Weights of a small transformer language model.
Architecture: learned positions, biases.
Training: a variant of Muon for these matrices, 372M tokens, 5675 steps.
Each number is 128 + 32 x the weight over its row's rms, rounded and kept within 0 to 255. Layers, rows and columns count from 0. Numbers have three digits each. The size before them is the row's rms in percent of the matrix's.

# layer 4 MLP down (transposed), 896x256, rms 0.0505, rows 37-91, columns 0-127
102:069174112154101110145165105131163129106118135143093163162101113127133102142097143124143134147217175105136117076146087122100098153142103141100135092114175189077064067137165139060125108183139153147114109189160163169097163106158088126156115149101111164083129144079153117144085168184110132082057147130151137103128038111130129178105111145142153101106154064146102134113129105086160055068178
104:069156094139080116095127124154146147123134161171133134142103070135147113128139108089119147167110122135154106085076123104141157112181063120129159142113130099115064097095122100087126091150145119124125101094111119159157125151123153154094120151158157134144063072132155174111132147080096181075150110083054113223103112093108117188128065126163071147117173152119103110201093154111139159184152
094:169169066137125094107154126162107132082167152144141147141135094115141159104159154068147120114166096109124105117200110164136156178104092096079138169157111151125135156131142121094148148153127154092140078079114160143087100104155094113150142089141073111161147135164183170095153171120161087117131181074152104131204172160073146120071085167137108145101136136152115123130102177130150102109079
085:202155157107172087176042128146088130111120140164116092126106132056155071087081135184168135141049182146115179172137149128142066101118131121138131202137141088157062159167194116110116148109174108122093138096141077131156141099118128129096113117126101178151115117136138181106121138105159128193131079126123181161119120104127128103099142116111161130154099115119147067079172136146141137116136
106:161094135138158179166095085137131158131141163102144121156062108141152087108110124137109109167149202083151100137116176124153133093119109115082160134151141135152159125083142168146116149141193130139118148114170156133167159140118074109183184096173113176130144097161123180177133158114168142158133106097109144103149134109043151092135148118120097053096172112140143158170137085141187133087101
080:122097148155165137120102153052144129066115133126134106140100161101134101126147103097168172162110106140080114196051144166106103140092132126160155189152114128130130178107173094101192120096116184131093111104096135116145080085089150137100132132128147090111124076139135119173120131183142052094064183144132120150091137099159149142120183155094108188110126125121092152109109132166113179165173
093:168090148149198161100093113067140131157131142178094081068139164105103068123125098125089104195093144179129085134097139139085140131127119165164170145127138151092114117155226133173161130133153136157123112118182069150098121129144095137098123154086069164116112145123158162126145212147126084147130119095103130098140168069124092122130123099083109111146161132129112138126190119093129158150120
075:125096087086135132119109144156140182115178103078097136172118125080164102109154099151119145103147144127171151180088161129154137165139107147161175108133104080081122150161168120100099140096154123121130103111108134153096132109090133178101113103096117091189124133085158127119167171134081143087199148096113146190124089063143118068131146120113141169042102166159149097116186109092093099148121
097:180105185108131096107096125057110141176175107159127141119140090161109152173131090120160120131125125152088149103122115091166176135095149103118139068067170138157166086123106083105086180132126082135156146135156105142141123136100120079190122177159168180145159160132140201099145160116063134137125119107122150099084100175164173151152122058136107095140106159123075102125136125174130118081145
113:157184081148139117129168153150129105114141097115116119116178104169140194137102195145227103166149128140130132134091146078073181133118093127150087144127133168178138098177145165117040142115134186175142135113140090082125185169118134096160148158083104134136124198134080090078121173116116180194120141119078073066126098166171101087126102150154147104116105156100119133157090133128167111090097
097:056136163161161126126177150188043078050116184133192122114145163140095114093174074130136102107116116103114132091146082116133082143083146198148138194172145087153169084114089142060110113168124112156134138119167081104115156148119102130166117102142095129166096150113131105169154125164114062145141143123111179130152117128101102091089110088129111114126134146135098108083108149151144165177101
091:169119151115173112161120089137063128115107151120102169108098138141172093137150212133102090187136135090197129126080129119059140080112112101109188146101111085121097128185126123150169127158094082116119101065110094106157070163076133117147152105151152167147150135153148185120094092114099120096137175148122138144151109141129112100174147109107096069106139136112169136136134158129132139097178
112:171127088148095105142187179120102119116126156122161186107133125110115148108126162181110154154113184137085179066164104142140140203141146110122108128210130104148097135145072143146196109109153122137103179160158124054125092151177097141163091086154139050135082109191148158122148165129180090056141172119169127156128141128095144117163124092076169067112158103177146117116122146095087044132102
103:141072111109107132147136113101076186124142156131087104156121108112121118087139196160159096134129120161186088085120080135123135197131094115099092146145120155109150147101126183147115150098088106134121085143159133168136143140183104114111125147158133126110095175091201078161113116172083071054148112096118097121142072094133159087149135192108142115202133110172095167133126151172151076082103
102:067176119110060113096127153099123107098149196113135161119156123071130102115166093148149085127177173133081104087106114089103088161110140092119120092092139160099108166091147172185149128191102109135140157148151134115142166174096073115139173113106128162158101102125122131061136154102159127107100135117101074116101136102099125154126166142181133106072081137119143125125165113161102121177120
100:125138134132170184181127085127124175130116172146132138100091119131147126140091156135184153170151145069103122151110133107109117161072141117128146115097081119100098120129136104129119160108073058146104144140138097087148169178080107118168196157081207148114128159130145137100146144148132122105099134098128171114069149149156115170117109141138112147114149130098175146120157097089132079177168
087:108148155090183179136104109112128123156165155125115071102130149147135124132150052078111123068149201113091119164161119110114098115121141118117149152187141106125158153134166143090148168151095102138151092130064136068152176093103118163100177124122121143124149116151117130129085100152157138131130153117144121156109141150126156131064135127129142128045180079077144061145115166117140138161121
091:117090125112104071177135095142140183123106154166078071145144206141150139171143069122102043096150147161191128102069088168105208124107191151098114103097107106088125100131134127093119142132115135063173125171122116074148110153140157129187164136102097152104158178168085154140118099124145108124084080117082122170147111146093181178138082127146065158182183183135185132086118152108131127134141
095:136106104087149115149126125139144149118058112145128118081126092127119122104166075175169119163121104114138109134116139158202114058144079100142090126126111144165193098095121114139116104109123178222126157129115117142118104130122156104054122152081115082192120155132080145148113115145076096112163187144099160108105146131092148151117206086060161139201110127107115132153092128173105158142127
102:184175127135085142167175142102123147119129169148135108159129139146106123146115154101149135135082112107164125152104190139145148139174180082105108154155115093135131099083070096163184109132129199122102156140162144161081178163115055127106130107125136202142100125069161132089120112130140134148153148115117170087145104104117142116118150118092117157138167127172142092138120105150149151147181
102:117162189096173121138150129124138172084100143095127100061138131134119125123108099129099162144116122183180091126122092055066108093105086147118153141178099139111121091107111136131134094178115134168107115162119113098109151129115176114096124110143087190125152184156110046154122113082116113142125130133118177131131164157134149148114146157086093094055122132111153135127059166162083147161105
099:167152144138092166150088110170115150187114123170138134139159163131124120150132145099131088167170157134166127137155105137023103136141130102121129109115138056126128121122163162112137138134173158163152090100086115146057128120148090159180152135128119099164150168090124167060123141112081123128087117131192137149110208105081140170145108113115112145062092152174037129137182124126081098089099
096:096120173134170156021148134124133114172170104102085099124125142197092084177136135135070139106088104129134097110115096120089122134181068094137114163115188103150088068106131088129091190138170140152165159187146081143126110160120160138112114142134120107155124148141111172135072029096161096129191158134134132119189104182157134129090054096119154126141183131156099163167152110120128163119116
093:096096155098118142138161087129186113132162149092132110142138135123119073140139120154084122120086162109097091128114153174157146145117090077093121171117142077115099163122120128114087159138195125208055163109157099118159139145134166117142194172103150143110064060139085136092150118147161088147176137109149175122087116136169117132125157077114147139145168133121106168149135096137146124133125
104:144101151089140129154157140069154163148104103113192135058117114138146130218160151114155107145188053130166147140172102134127083123156121094145163106135159189114175136139115076158100129096153163164132044110167099095111101154153202131107172158135135112179130084184058145183115091131134105153158127151111068149042130199144130094092075154106139150189109164119131123159108125089134144115127
111:165140063171120122132115110100146103131098057147181139158177129126110131066120095061182174138160117143128110074143153100121167092117165127150084138134064135137116150091201125147119113156139116065203157077128125161096147147144145163109134170160145095119124152111111094142155152114106117106160167105116124064112096089143167106070154156168121121115137131122148118144109136057142135160133
095:152162099153201174142056081183087119168124061167103115151141115136110118163135085189136191132120148119108111160116126128137147147090114119089109134136137170158107105114138132171092155091164091054185173052067046076092170135123131161099135120170127085133159064130145159134142103127078137113153105082120077158133118130174109081130117111107155136174156160099140126178115150169127140115127
104:113127058087133113126136165092124147083126107093181162169149155112139137127130120180127110096134165090105134132131110149144114179171120142103085157080083143141182158132135144146098082101073105104167115135131153076191099138113131098097128109173143135082112113105124123062032110149205159135118132172079038117120125087092084150063138071105225140115092167172106140144133149180145153149136
079:212122132082115124158082081179094126121165071079139136117170166154109082152131088166149184089185143184120089168117109186168150128080131121165131127153107109149120127173155123224136148153108069105061136108160172121150147102123168144178127117115138109132138132139120091129158098170122071158072131092102100128094123099116173126168139122130076178082140171109131077138169070146110098070113
095:117120155112132121131147138082105144127156158139207173117136104133121105153112116145167123106145190134074123141146091146093093094164091106026144126161103110096154115177141255175093146139144150115104163109137070111110103123130183191124074157148143157128133097070127108137106114127147094123125134073168080126095155163112113121127118144144107159089143150144120144105100060120162123156208
104:171097099177101109116134099061080172132155057143156070109159073150142116093124097176142109115124121098171182050105147126113135180136147119120146119101091098130124103120097101122141140101111121162086164155123150097085116140101099106061151164128113080208131164162143122139103137097083138125073150126087133105078155179122083088102076110114143141069155126127133159108118095169156111162144
094:129141123184116096100180151104089161111162106105128122152133105067112128168156182168099119136097161146113155114071126133077143108144111145082183048124149163088136083140142185164103141081126116086141154120166172124143087175146083113133070148097142083080142053116133086105157096148142066140133131128188113111107142070152108114106169110111048144165125164079142162132104131118109095076099
091:153107091141054124140134170101115139147154143132171085170120117130144071119115072139146112139122066165113129136107116069150189102104106104132139086157100087154102106154152133183138123118148098150134143149127165163091148134150128114183088177060126131164082137125137087123135185046091145166153161080085125151081142139125147158148061139124061102159160192150115074135105132120118114175081
102:078154191099150137162145105211213127132135093142120143136101127189147163150072196123172111178184185103159115148083149115107186082180069103127088117126152154118114090135145079154094154091161135124128128112107137154118151163182148167145170111116082194080081122153184085135146141131100143184116114148091130127106112111169155157085104130071111096152203154158075131164112168107075114115140
096:178149127086116099057142149200130141111119169119162138147125134152173152110143213170157190145127107114130122121136180149121150145155089059050121071108162183148128122076134123147138106160074128159132107112146151065149132140178141143092122131061166119161062094158142136115169060143115105087130098143093123135113117105068059129122114185128145145092101147132127152164081137113124156133120
099:173172133184128126121159094143184134146133068170159136169161160065101117040110097138137132148165074082097146071097105141149124113217124144163152157170119150183139106152107112101141183080142145108092142087187061132099124147131074091118137104113149119116109106137129115156128122092116117098105127094148163162152103146097166098118115157134174127143181061131097108102107058149079085101158
078:069085081077173192184061142096136097165162113110168090111157079188101089123131134140075162111132172179116120122084133137169154174190136093168141081119099103150137145158079107067159101099179137127104127150209163093174123144140115109135086118104097080109086165140139106134128136116141084097121159102154124167115057156173079124190132139178164152129105112147152123139151115170133141197114
097:026125108174157112093121130085142136148115100130043190143168139097157167179156154148155158123087120087136148113101114171121109100120102130142129113060142164157118123123147186090087159101100107110143110140143161170093105113177156082109120140162107174142120145118112081147102133116121134175172126120145151082147130168123033120187139159129121098130126080126169139100109174161120169094093
110:100140077187080133122073120076122088143149134097172112141157159120072137139086152132182052121112172131154093148080116187159088156108109102113163160199101152111183114112157139119116154024084128115118154140080085111153077151195122097134181112168150123106064094102133110087101073097171145113168101125136079116107121129124126101124110143157180095129127135169127082146097090120091102136096
088:115108158093121131144112128146133139187147084169159162124080100149092116105109103164132171121083115109112129179128151158148148119144172132083159106190093156123100105132110130121135071096059131116180139090079113165118180148131070191117114116078085182063114145103062137087111130134133124213121115137087108109158142106145121107053129137167140135129160070086078107126118127128064140107104
104:128153109121134176188181091105177162177098163089106129137099083089135157097141106142164148097136167140177125135129122102126110110117178140210105169145140119114116146125115148166117122105127106065084114142171201089099167092040162170108081148138107126103130102115094090139110129168150119073131097135089123098139094099125082091083127173126136145121176159156155146093137202165163112093116
100:167153145190145100114127116091142131102163154137166136144078101154053093165085163088115115121115070105126128122171142149181096125087144125143140120157119066168092132105115142100145146117130109143106220110142154135100119130067104098130089177173110118105132110196121170106140151178160151141163206124115132149091120098103141151192077120115091067151129149120111134089138132113135165153139
100:178155106090181119143105114184160108104109090193122133121163122145078153169139094228156115176107110155103058166080070145158080122094126132097187147148111137069126059077116160093154123111099118167096160151160162144076125166103050152091112155148072143125125087069125149179159122110168104148120141138175134117135117102175176084122139135115148137103072141115099166111119160141154169116180
108:132117117178140159092118094128193125144110076097152154119103124130115126148162121158088120102061142134149178191155125085101064124172089111128158196199173148138084145128096084112183143154113114138138139074136122131121098130125118093118106135177069127101097115160132131079068137130144137101151076082090115136156104151145130124095081127139123152155187097071102149163153137164092143110169
126:134099048116154143149148091102135133082178119115165157119106128043117109150182130121130146072060169123179102112121105119093092116141162096140152108162151151140149139086113087122159126085139124121138159132094141128137111130133105120193166143202144126104115154052143112142084069171149146163086163091148102106113062135162081118061147153138117136113105118080176184162097138137158182160167
082:154135077105172172130124102206162143101136117143098061173090120129116132167144101124124143119085119114147132176138110119138109125123136129156131162182138150109133113131182122120150162149150131128139162141168192155070084081117146147156069072113128124088147103137087092106069201199156115134094146150093112123122154134128135069225131127116119145065147155103125130101121152134087147154139
097:112126111118174132093124092133147149113139086134170063114123083116134135145140128148195100084091166113122128149109142152105122084145130131137118090121110145099179153177164120127165157161065098102125159171105158131106129104176153182144119121150120120173187185135081068108078198117137090109067098150158127151190094132131151066134160154081131135102121113129105144136105132165101070066105
093:167170165109135118161090122174102133093136133119136096148132148113171159133113123182172158145129108117194107173106130109155187105118119136099128102128140133074144125136169115101100116071173121141162143093109100093147179152181158172161174146153118097191185164117155153119163164093098156178113152143161101162059101105129121170096169156155103102152110123130129085129165108166147106137053
101:127094129082165093154174055126144125118129126190096112158156168176135113136132104161128114120137141095148190158104085112107121080150093115141123096103095178126161175094066130047158171151092139173143170105135133152186134094126119070224101163176108122155123120139142122133117141152129133074138091144184219131110138116140090138128088167159113102153104104174135043112150149120100196127135
097:082109139140154115116133129086103115114128111095134122140126080177102167147130114069145121150194090084155114119149145123049131161175111140087122154138128148066152207079132091185132101159120160085100085091104165162125104100152086119132099189163121152116109144160157097172111144129178131106096145174117140136121108166120111103130088141122132112146130070166138140126083095143141162126132
105:114115109175115126123131133161100126123147096161126176095166126120186163114079117175140186115109139175126127167158156113098116128108090142130148066162104188105106160137171127133188130122075110165182130173096148103195161098141136075125134125114156189122192137118116117087149113125131126126097166160108071182137110170091092083124101116151113146185173082171159094162108139137107152115113
107:149123105126152130087153136106188075110121159136089121064119185110169119125169095075143183171144060136146109129169093040140123065166183088166154114141094110145147131163099177116064176175049147179125052166110111159143144153131144123145124154164105161163131113090091129097161149165108089123132100129124115191137091125119143082138148130084160140144132171091143119119122130153123144162143
101:117102110099161102139126137126148065150079075182102127141092092158132159131142114140173188115100112166096122198103161134123121056137158122145065110123152114137160096119107125178124210115189135116070149141145158141132112170169044139172125104175199138185135101073137125119078172058089075114110086075131160080128122147160118158067144131075168143154157122158140153083129147084113124111115
113:101078146175110095124125121097071093106094146135150104072145123206087108098114073143126097082130117137067134148108134141164127078116166152185080143135117105116133140143104129131157128118158118212110180113123120201175207155097128143138137131125181113145185108164124148109165068128110133137156120136079138079140127162143126139147114119142222125121106093147163111071062124114143155164128
096:069128177183162160080147090129097089108084146138146101109170103146142121125121161120126086150194107146082167164104059120136156088105120119100234141104136069140059156124180126138159139094130100078138129078160108103189109160142095121068178201152077120123103094113130136103130146181151166128125158200181119128072088089127129121158126122110168160096147112162191125170092145159115140149150
# layer 4 MLP up, 896x256, rms 0.0525, rows 38-91, columns 0-127
102:106126119108120134090102088074074153088173129173106146130133118178105086197082140132182159110126134186139133168140146137184127075109092139152142135109147107157173122088118132127120125109091168091142133129154117116139170084149096126137117108076202138127111070141113112191112139125185146127111104165171053097173209174118141087136092159117150055129105162148091147067095177151143068048164
098:093112153098118116104177123111193124112101094135071147101140133134119110153114148145099096063130104094101140145111145083184064122169113093145148078174139104185142092154114086136116095108178168094196131175178098156080118119096155116107107171115163194058174116110122081198107059128078128090143056124162129139086140120161125161153143113108154110126105142115130123131148152158104162108118
090:158169153161108136177132163120142107127153149170101109141063109142160148164105105139092147072073134180192131116114157110156160122121144154106114093097164157118158126128153134105135178112134108083099140131097125117183132152155072146072137158178141141100130182156165143159090073100102152128153141109150163149091145128103121158143102078031080101144122139135046161114104051123164113069055
098:233132123140178128102108136138109134087143085128084156104186196114130130225122142108054173155136181191115141138098149142066102066139096137171137125146138144143064093174121129156144113102074139120125145144127182135123109172129155179130093147146103183065099143110166152172127114167140131119107135149119077156175115131174148128098094167149113178168131146099075181142185168206113107172072
096:128164129142149164142161247106139137111143122161096149108131097159126126137109123127160128132109163090119167154199114125172163125193231183111125192087129165116136025133059146182121155136132099117086125103133155101154171155088146121141108125145185132133085093105104135127101128077126163120102121124183176067127117127111112170103166091157168062155132099147095145175132145153140132143134
090:136120148123122152104114060131149125118086147110123124113115050124182089047112151097197098118177136044140148066163158123124137078135157125115166092096123167177135151124181173103122073146169104126182114094154173164200096147150086144119166100154097127115144105135123114153121097133140117093090158135138159127123137190134084110157203083144174144162174124126179142129089109153135191112172
091:173130153136152188196107179089124112096037129165132148094093088150092141129151071110096148098080103109140133073128127085098136092112106167165180135092076126127169189122098114110132160127061089122122113110169105145198096128179139100136152153108108129076148194175138163162119102090159099139084105122125133053119159131079113074116131127155144094151111142133095164098105134150169148119118
101:149140105128083055118117145114158097099102153112114144142167126121152140107112155105124045153170136144088162101135116120117124100096115165135144093144064140151175118127102145061121047122144133104124092112104163123100115113183151117150090117115109092157136129159102187094107166168110126094122147107149107171095112156098101120129172142188158106134091078064139111153146133133134137112106
116:103117140114067155060086187120117143146162171106046180066190114125079155090143132152156113131128103119155177146094181113101108119129129143193113124133101137107164153173154114100125103153179081139140115088102116113129077136130130150154170124119154071148139111170138201117141161161166124081109104101127117117139120147108111112149130110124082071141120173023168096144127206115150137077152
095:147082140080117155102142123143162040131142152137091140137093117120113176095096147139145117121146144147143143112132160106185118129082088112178127069102180142151113073189122171147188057182099076084095165121069153087105076109132094161186133169080155145094129117171123151090166132089113174108090134115123112141126155106131184090104106164134095141103095126172142132117111148141118114082092
092:190105137195131092137134107096141102161094144182145123142099072063129135123128115085193115132132083141117114207160163095177102140127114136164117168109095121109137147125085135078122110133075083115105163169096204158095164121113106155121151164136093069079151104165088099125175164171137125156135109091112097115078186159157171132118095134141170159173109182159107167097115127119143138150162
103:190126104115090115139120102115121084021140123132134094184110150120146079148113131135150126148151143138121165168097125200168158161158120144115145105129134093180049142119123178171130130089124080152082212131111120076144117117110117163163177135084098085154145102140135142117130084128186064132077168114127170150115125139114099091183089140096095136130143118099092137158180182069108115197126
103:065122114105091106104117059140119125168122110147098190095093121169189176138111116071129167114095179148124126179118157110154122116114083113138048173152112116154082137080109082146111144139158141099139116130090133107168203140165147076126142097100122157093149091150094151130141166125113061193148142124182086100140123143192169116094144180161106079131128117143137105124099137141180158078113
100:107116175102081127170147069120163064157135099142132096115061156146137117109053065153101166113123120127094122125124198092135155165125130089097162103075117092134126084119142103114130116077042150140103136113170112164085129093171096149129148162099131152106163202105124090127093131131091092118165135101076142099193115101091094129130130065130114144135131119151133123085093142119155134157100
105:125172153117095094093178079195156101067217091193061119149071144143169137134145114084149101066104108105117162128112107176162074091132112173150116118133155135098068084159151178076129149152113168171103061167104154123169072105128120144154142141230184136079130127104108143112126170091109183199151116129115161081143089164121126149153061184196122103084130137122108115170133175142155088157169
095:137115101104134160075136136094121109154113080117106133156103153081146126152104182144164166133195074189118174137165191165114137135144116072123149148138187129148112163123168125229083093155149108145165074182114110191122110116107132125123109119153091118139114113138098069094181137161083143190162138151108119145170089150100133142170163156189169132147123162166166127119147175114052132115126
092:092200130148152133157093161132166106114117078185095163104116128175141094112101126168100184181134129192117112104063135099121083129149124117144137177159103138174106163151095122161161080142150122196063123114121099154163184084108142163160132145094127110151096100106144099126148218181073090149144145127067100114123102125068101145106154124180137156024117123099102083128174171155173116160128
099:117137151079101094142125123142140087133194125130094136124122145126153110128117137103091154141117154160168133157146134126152140165067163148048149156124107080171135134111155082091179144160131165062149098127173101103120127113151130186186093082126124093038137138134137124121082120087199146158153135143113046147144120142110143162076074153148119106063140105126098141132200115062165137130139
098:178081142104164126122104139155160157118132110098146146123177085078138160082068040074102131070197111142168150138099114145135135128117111155157152156122161169167117163133133176153104107127104046153136138088140098130153075148109182101137176108180119132142096077094146126106154191101094075125124085147126085135153135142164140077126138163122188122174110107123208147083171144108118090170146
098:119152158119197105131101066135155151119151140126140091112138184085109115124163183137096115091148055179153187127145205154127097173119133104150172140171149129116159133118081145173133110125081104119117076107110181101114077121110088128150116111170093067129136082177102104117171116174133174098144147120162120102126171123119171133157171156058130103141129154143098115124115138160116138173150
103:162068183101164154146077130068119186129119170147099112129101152140159130189143121113081159113136111122136136127173095147058124113086177178138136100119111097162190134179163070108103144126128112131108066165121177136138107115110122166077152137055127102172064157098138121101142083064099066096075128169046124084164087089131139138127151122063139134133168142154144110114109127142143100133137
096:126094115094091139107134117120133164122114118096112149135180107099126130129146141128145121066066136153116157160107127090154127096113127099103068140086133122160172188094153122137116171074091105145152117114108114122134160121101092145128112074067149151140076171155107152161194106107168127154152138163133123073150108161085103111075134124127166051088173145156138079119119124195163141110113
088:104069133091129141138125105126137112117123086140118201104112167135139124105111114121164095169110114165110144141098155131108149141115085096162099080075137127171067165153175195156164122157135155131170157131152160114100178083114101174132116099122071088113173143092121101144166149203111142169102095113151157072163126125102102150111123208131163140152120093092164098134175143089187160115093
100:137171134121149131117090128151140147132085169111137110140131116119175212152118103094119147131151117143181093153150164122131121098145175187218107146121155083133134098155153082106115098145133089121123108145126129160152084130149188085116121105088147125155199162119103150181107104101142165181137121129122120105171139135081091109165113162097142037114158094084183120123109107173188109169113
099:159120143167089153158165122148193090127129190116086143105096130096146058168117114177149120117090145135087149104105118138145113072122120153145155097100111104146140158114124108137116146095163199114073146125123082105121123115100104096130135213123097118110142098128103153078109111116102076138140174132158085176163149141137182172091118105114071139165112176102126144137073087141135146149136
108:132105079121110196148117142071122177104152150162103159130158104081136157111099163159098098213165117107181147141171190092125119134162147077139091168129115101043131104186138154179128083133141129116135114158079190119117112144098108200173083153104128165182101129131180127123132078114151141161127124117165184106178126140116115096115151144149163128140130078077107131126156142125112093124149
106:116073101124113092107141169191109137146093139124138162118174122131093135144145111034116137193139177138121155154174158114162122107145133127154166116149158125149149113125120057097165102154103144100160136162182132136132125108131115166223102182159125076140093047143105137116124144070098146087164144151137140098165138122145148190158117182167170104138131108120144083149137113172125147134127
091:150106123195143141125143123161152151161172106096128140140137200129088112107145097168140148147135091104136135159161151093077128160161125156092131223179115138098153144212115064173113173078138098133111119104097128100133104094129072101123152160110140131130081100124162096129141128100171190125118084117155162133095144118161099158069138159156104101118119146136128140148059115126125170154111
096:086120133123105115116071131106143082126118178083128099179125152163191098070107111099099150134150131046203165107091130134134091149124156117177143173126137202130059122029158070156110146106064093084141118135106139150119109126088166128150114056192146131137114050149069161158097115107129182144167146167154132113178147112100140146123142120108059144169091131127125090171170137181112158130091
102:164118122116142123154174096144116106119170172179165161120119112076120106161112146075087154161126054160090193154169140167110157136056211101146111187111170156088117176084211115113117088065100108146083116104125104143095110102150109117110095074138155140150042127100142142138110120140156184138119131150156131198128138174148192099152169140110051159172087107141144050101074102091136119111170
093:106118176153086101131099116119160127147131054144182162062093108161099139140100068145100176107156110126124154180116083106161207175088131097179126158083105074143115104108082122124185102097082176129125124089117140140102142106145116152141143166085174114151105162051096161163098128090092140134136102141108107163108099139177154098150131114160131103102117123082156093153155145120135100121083
096:150084107124118149086120174102136097164119065080129118104160122123120156131145174172137123139147126075172134093135140157157103124163169137168189144150161104114160148052149140136093150117121171184146085091114131143162163130113169189135101111149155090189156101113152081160076098127098128165128113110197172120134184115148130151127134187169154129064105096109123156151148117097156188181123
108:134124116105135098054089126131149149162171070134097185147169170096139155139113121114108185166133060066111070110163157122118097158057079099164099140139107178116110124149149077107134130142083124132074074117114130157155151136131148122165139119099198117106100131126179139174169166116155134137162098081115130092096055080119115099109150173133108156129134121081100156158122171222125201151158
105:116127141171149105103109109069113085171118137171124125105083136119121126110075080110097148113170128126155145137140124151094202112084134113155168200127055165119135121143183164203140088159075163112130176132091141113126144109066106161145121114060150123100131164113113154057173113137092165138135091128107116117087108166157120087151135153152109163175111102141152095120079188125185088110137
100:197118153096121144158061160182147158190122150128055111078135153086133180131109177167068167180113130134107103147114132176089112082169165159148162135112096130128133109139191147136158137122128145153127115120113086114088090161118142106164053124147171078108112147148114126215156166177138155110082123126183149123151108193150088134135166162155148130151144181138230122137174143142146129091125
096:091137156188170122154118144147143182048182107116137125109093083089225130075171130130082102138163115126187136048066185112170094115125120105138150140168111166142126133127190130156110120118196098166181156081141138102144113117151077136079144160106141174135157162128140113110164093139151171114156175111119150190136098143137099107163163095125137114148102135092171122114105121127156136132176
102:153144165092169105155117168103107175163138111163113099118179117112140067054126138127123167073116119124195138122120157081110102185143120139137136105181140081091144126143067073154116087125141089127166162124108108093122097144096124112111149131138111119171139101149187196163125152124145156128141132173140167107116129073138125171126165125105175162104064139179109157167183110098066114154165
102:174158090084078140118182172145130121116135093087099181136074137132108068111123111098102176122159111120108093084137132078117137148105100095057136142114152183146165140142097120107115107128144113190136176148054110120128096156164127090110104100113098101161134169123078123161117137146161123166199115102148131150065134152106110147101112153171102134148090130096150156190178160110112119102161
090:107085136096110134030125074095101124137104170128061115144144155153132094132130169117158140145104166118151197153163090111164170135115156155118108128082153129148186073135145140183142123143197152098180120125128156136090139123130168132103163162114159149134165105156144161183166145073106151152106099092115123185156144197166101134135167126064107162090138155178092203121167125113141127119155
107:158107105106142115116200167206089096114112125124107151192148180185099158094185141096123106094081109115123156181143092162111111118101154160107130105127092116061152062162157092102145161082124166132130129126169101087080121158130117134104158117174156196066127131161157158114101107152123096074139144108135086151147130137135127128175153127120105163101098105098036068163118166109132119172118
102:155125116071100072107090095054114124077145108098186097167162155096111104134118149147096100141153127157117134160147169158098148096091107155125182149192144117122095096078064147133119120149129114139144123118159166091185090090154163158141119097145058115112138112123077134129255085108126148134129193149144145115083156074171180097196125094116130074101088089136072102119092114081122102130161
101:104135200137108177091127135187198122111164082131171114078097150188117100135139134139098177114189132182116157128107131159113163068099169144127075158109161148134162108132163084142097130114126189095077157133108138133146156134177176137107136138148148174138178207102065113115101126170181224161086099133120078122117087068107107073079123154060120064083158111079117079140114169142134158078110
104:124083171120138113130136076120154075100063159114149080151052104110150086076149159144108142155146106165125121098063123157130130151140150110148099180120148139144087122170101142143137114132086087184147134114134123138164124139150152198130100143093052073138137104193118086141135117143147136174113118177094124087155194141119168118148205119114133056176084138132146108089104149018181081150055
113:149131094093109066087127091183173098119176095181120083120069119109066152147139120147156178092167110136143120137179138133094092100145119175141165109122123146172142111131112188162075118122097123154124204102084152134146195129149134140094156094065116117166067176163124116146159116131096105178126136136051139120122147123121165093114124143160112153222083144113167156121164155077082108092118
093:166163061107123109119163104092111079155150104083083099143147168172122148115142095095087059124158095125144127102131178026170112104126165061069115142135103148160161134163162149117096144117154096153147120111151106118161152140145157120154144167114077144136180150103175152135079035143071111162136143150156108107149084132158179126103111071123163229100109126114136080152179112100148103118131
097:154188148122118153088139086121141101094105088070123168149148170103117126097142142155124184109119176111092084173145134175162159152101162141162099160161132139143094106098125145136138131091064115154148123099117140196067114108110218083193124143115087115069118161151154069155106128161123138089181136127162200143164108162132135111098143182127119162159128125112161110136116175188117148179161
093:117154117150112165121135124104141183112127077127160139162153154141102078124129170054125159122179154153099106103110157105133092124109157107140129108141140030149119123067058102153109130181119115112147091131148213142128153116103113102159122150135114132139126101107043098187150132167165051125095092127068154101144153163107153070143134095155125144133109121114082126158183136109147088133158
097:106128123134133108201152086137104136087076145216109124129085086150145221152107113069072130131161161121132113145097090100123117097118101085156155130145108132127116116097124125182135121106087138150128128136108173115162114161156151160157187151131165165061161187169135094072160132138087161157134111110105114124184160099118096109160095140146134139101088052123111171091097145095127125156089
095:171120189175152173120108145175134154115115166176153135124130139102152106113129122094112111142057167140184090167150135086178144128101139157101173125128177113168112100147079138059131126155139059110176102119132147130147123144119150149154181115196130126158171079070099121112082124138065129157122084128136093154165103143169118133142211093095146130191187139129096103119100146190139096123125
106:127083146102083098116142139139127162084103120095118151154138098132099157144084153172098109130141141144171153140164165096106134101094088068169216148148194078117112152191142114116129118121159133160097117153156164153199104148147178080146131163120217146211106047134147184089127123116133160152144139154193130137145121140111089081124165093137109137098115098073116109119129123170144154139153
112:152167146158196095089132137121139182140145119129111115164126140160105106083149113149135134077093109129176119117185092134113137120090086128169086134095113101146144121133170134095089117115113127139126138100189082158112137135139117152110064109129178119135113111171080094165123132148137179158140151174129095113111140140125130129089119197089096099131104085099122132157167181102152109089119
098:111103112166117131131111145112131120132165167113105157169113129148163155093103138169112093167120156120210108073092082084066110146185029142092149155135178126109159091183102104117099164078087140077161118127131145154196119089116138195107110138150126158097105198095129128191161120138119166115142119146129177195143122140073110123126132080118148142126113137128127144188120098138128177128089
107:142130117134070135081149120111109109113052129165151177161116127124075148131129096083133152120129136144186166030129141164148140115157145094157106064167137162123143109131127127159153160076124109111130112102149158135200153086144145119198152141123137108090156163118147158119197199105109123139117103167160097102104144154114146091092108174142114156116091087148089159184120124125175184089102
103:164133128057124094162207106114130072143159096100164151155080171187083103165136142110150139135180131170143071123164181152116165138113149140150106136117138131155119082183150105090112122150131196107147076100144143118104160134141097161159061098160103133160071184044102159191195091101134098156151152161198086091192146070096177198112105098093160096135133093101134151139168087104141099176143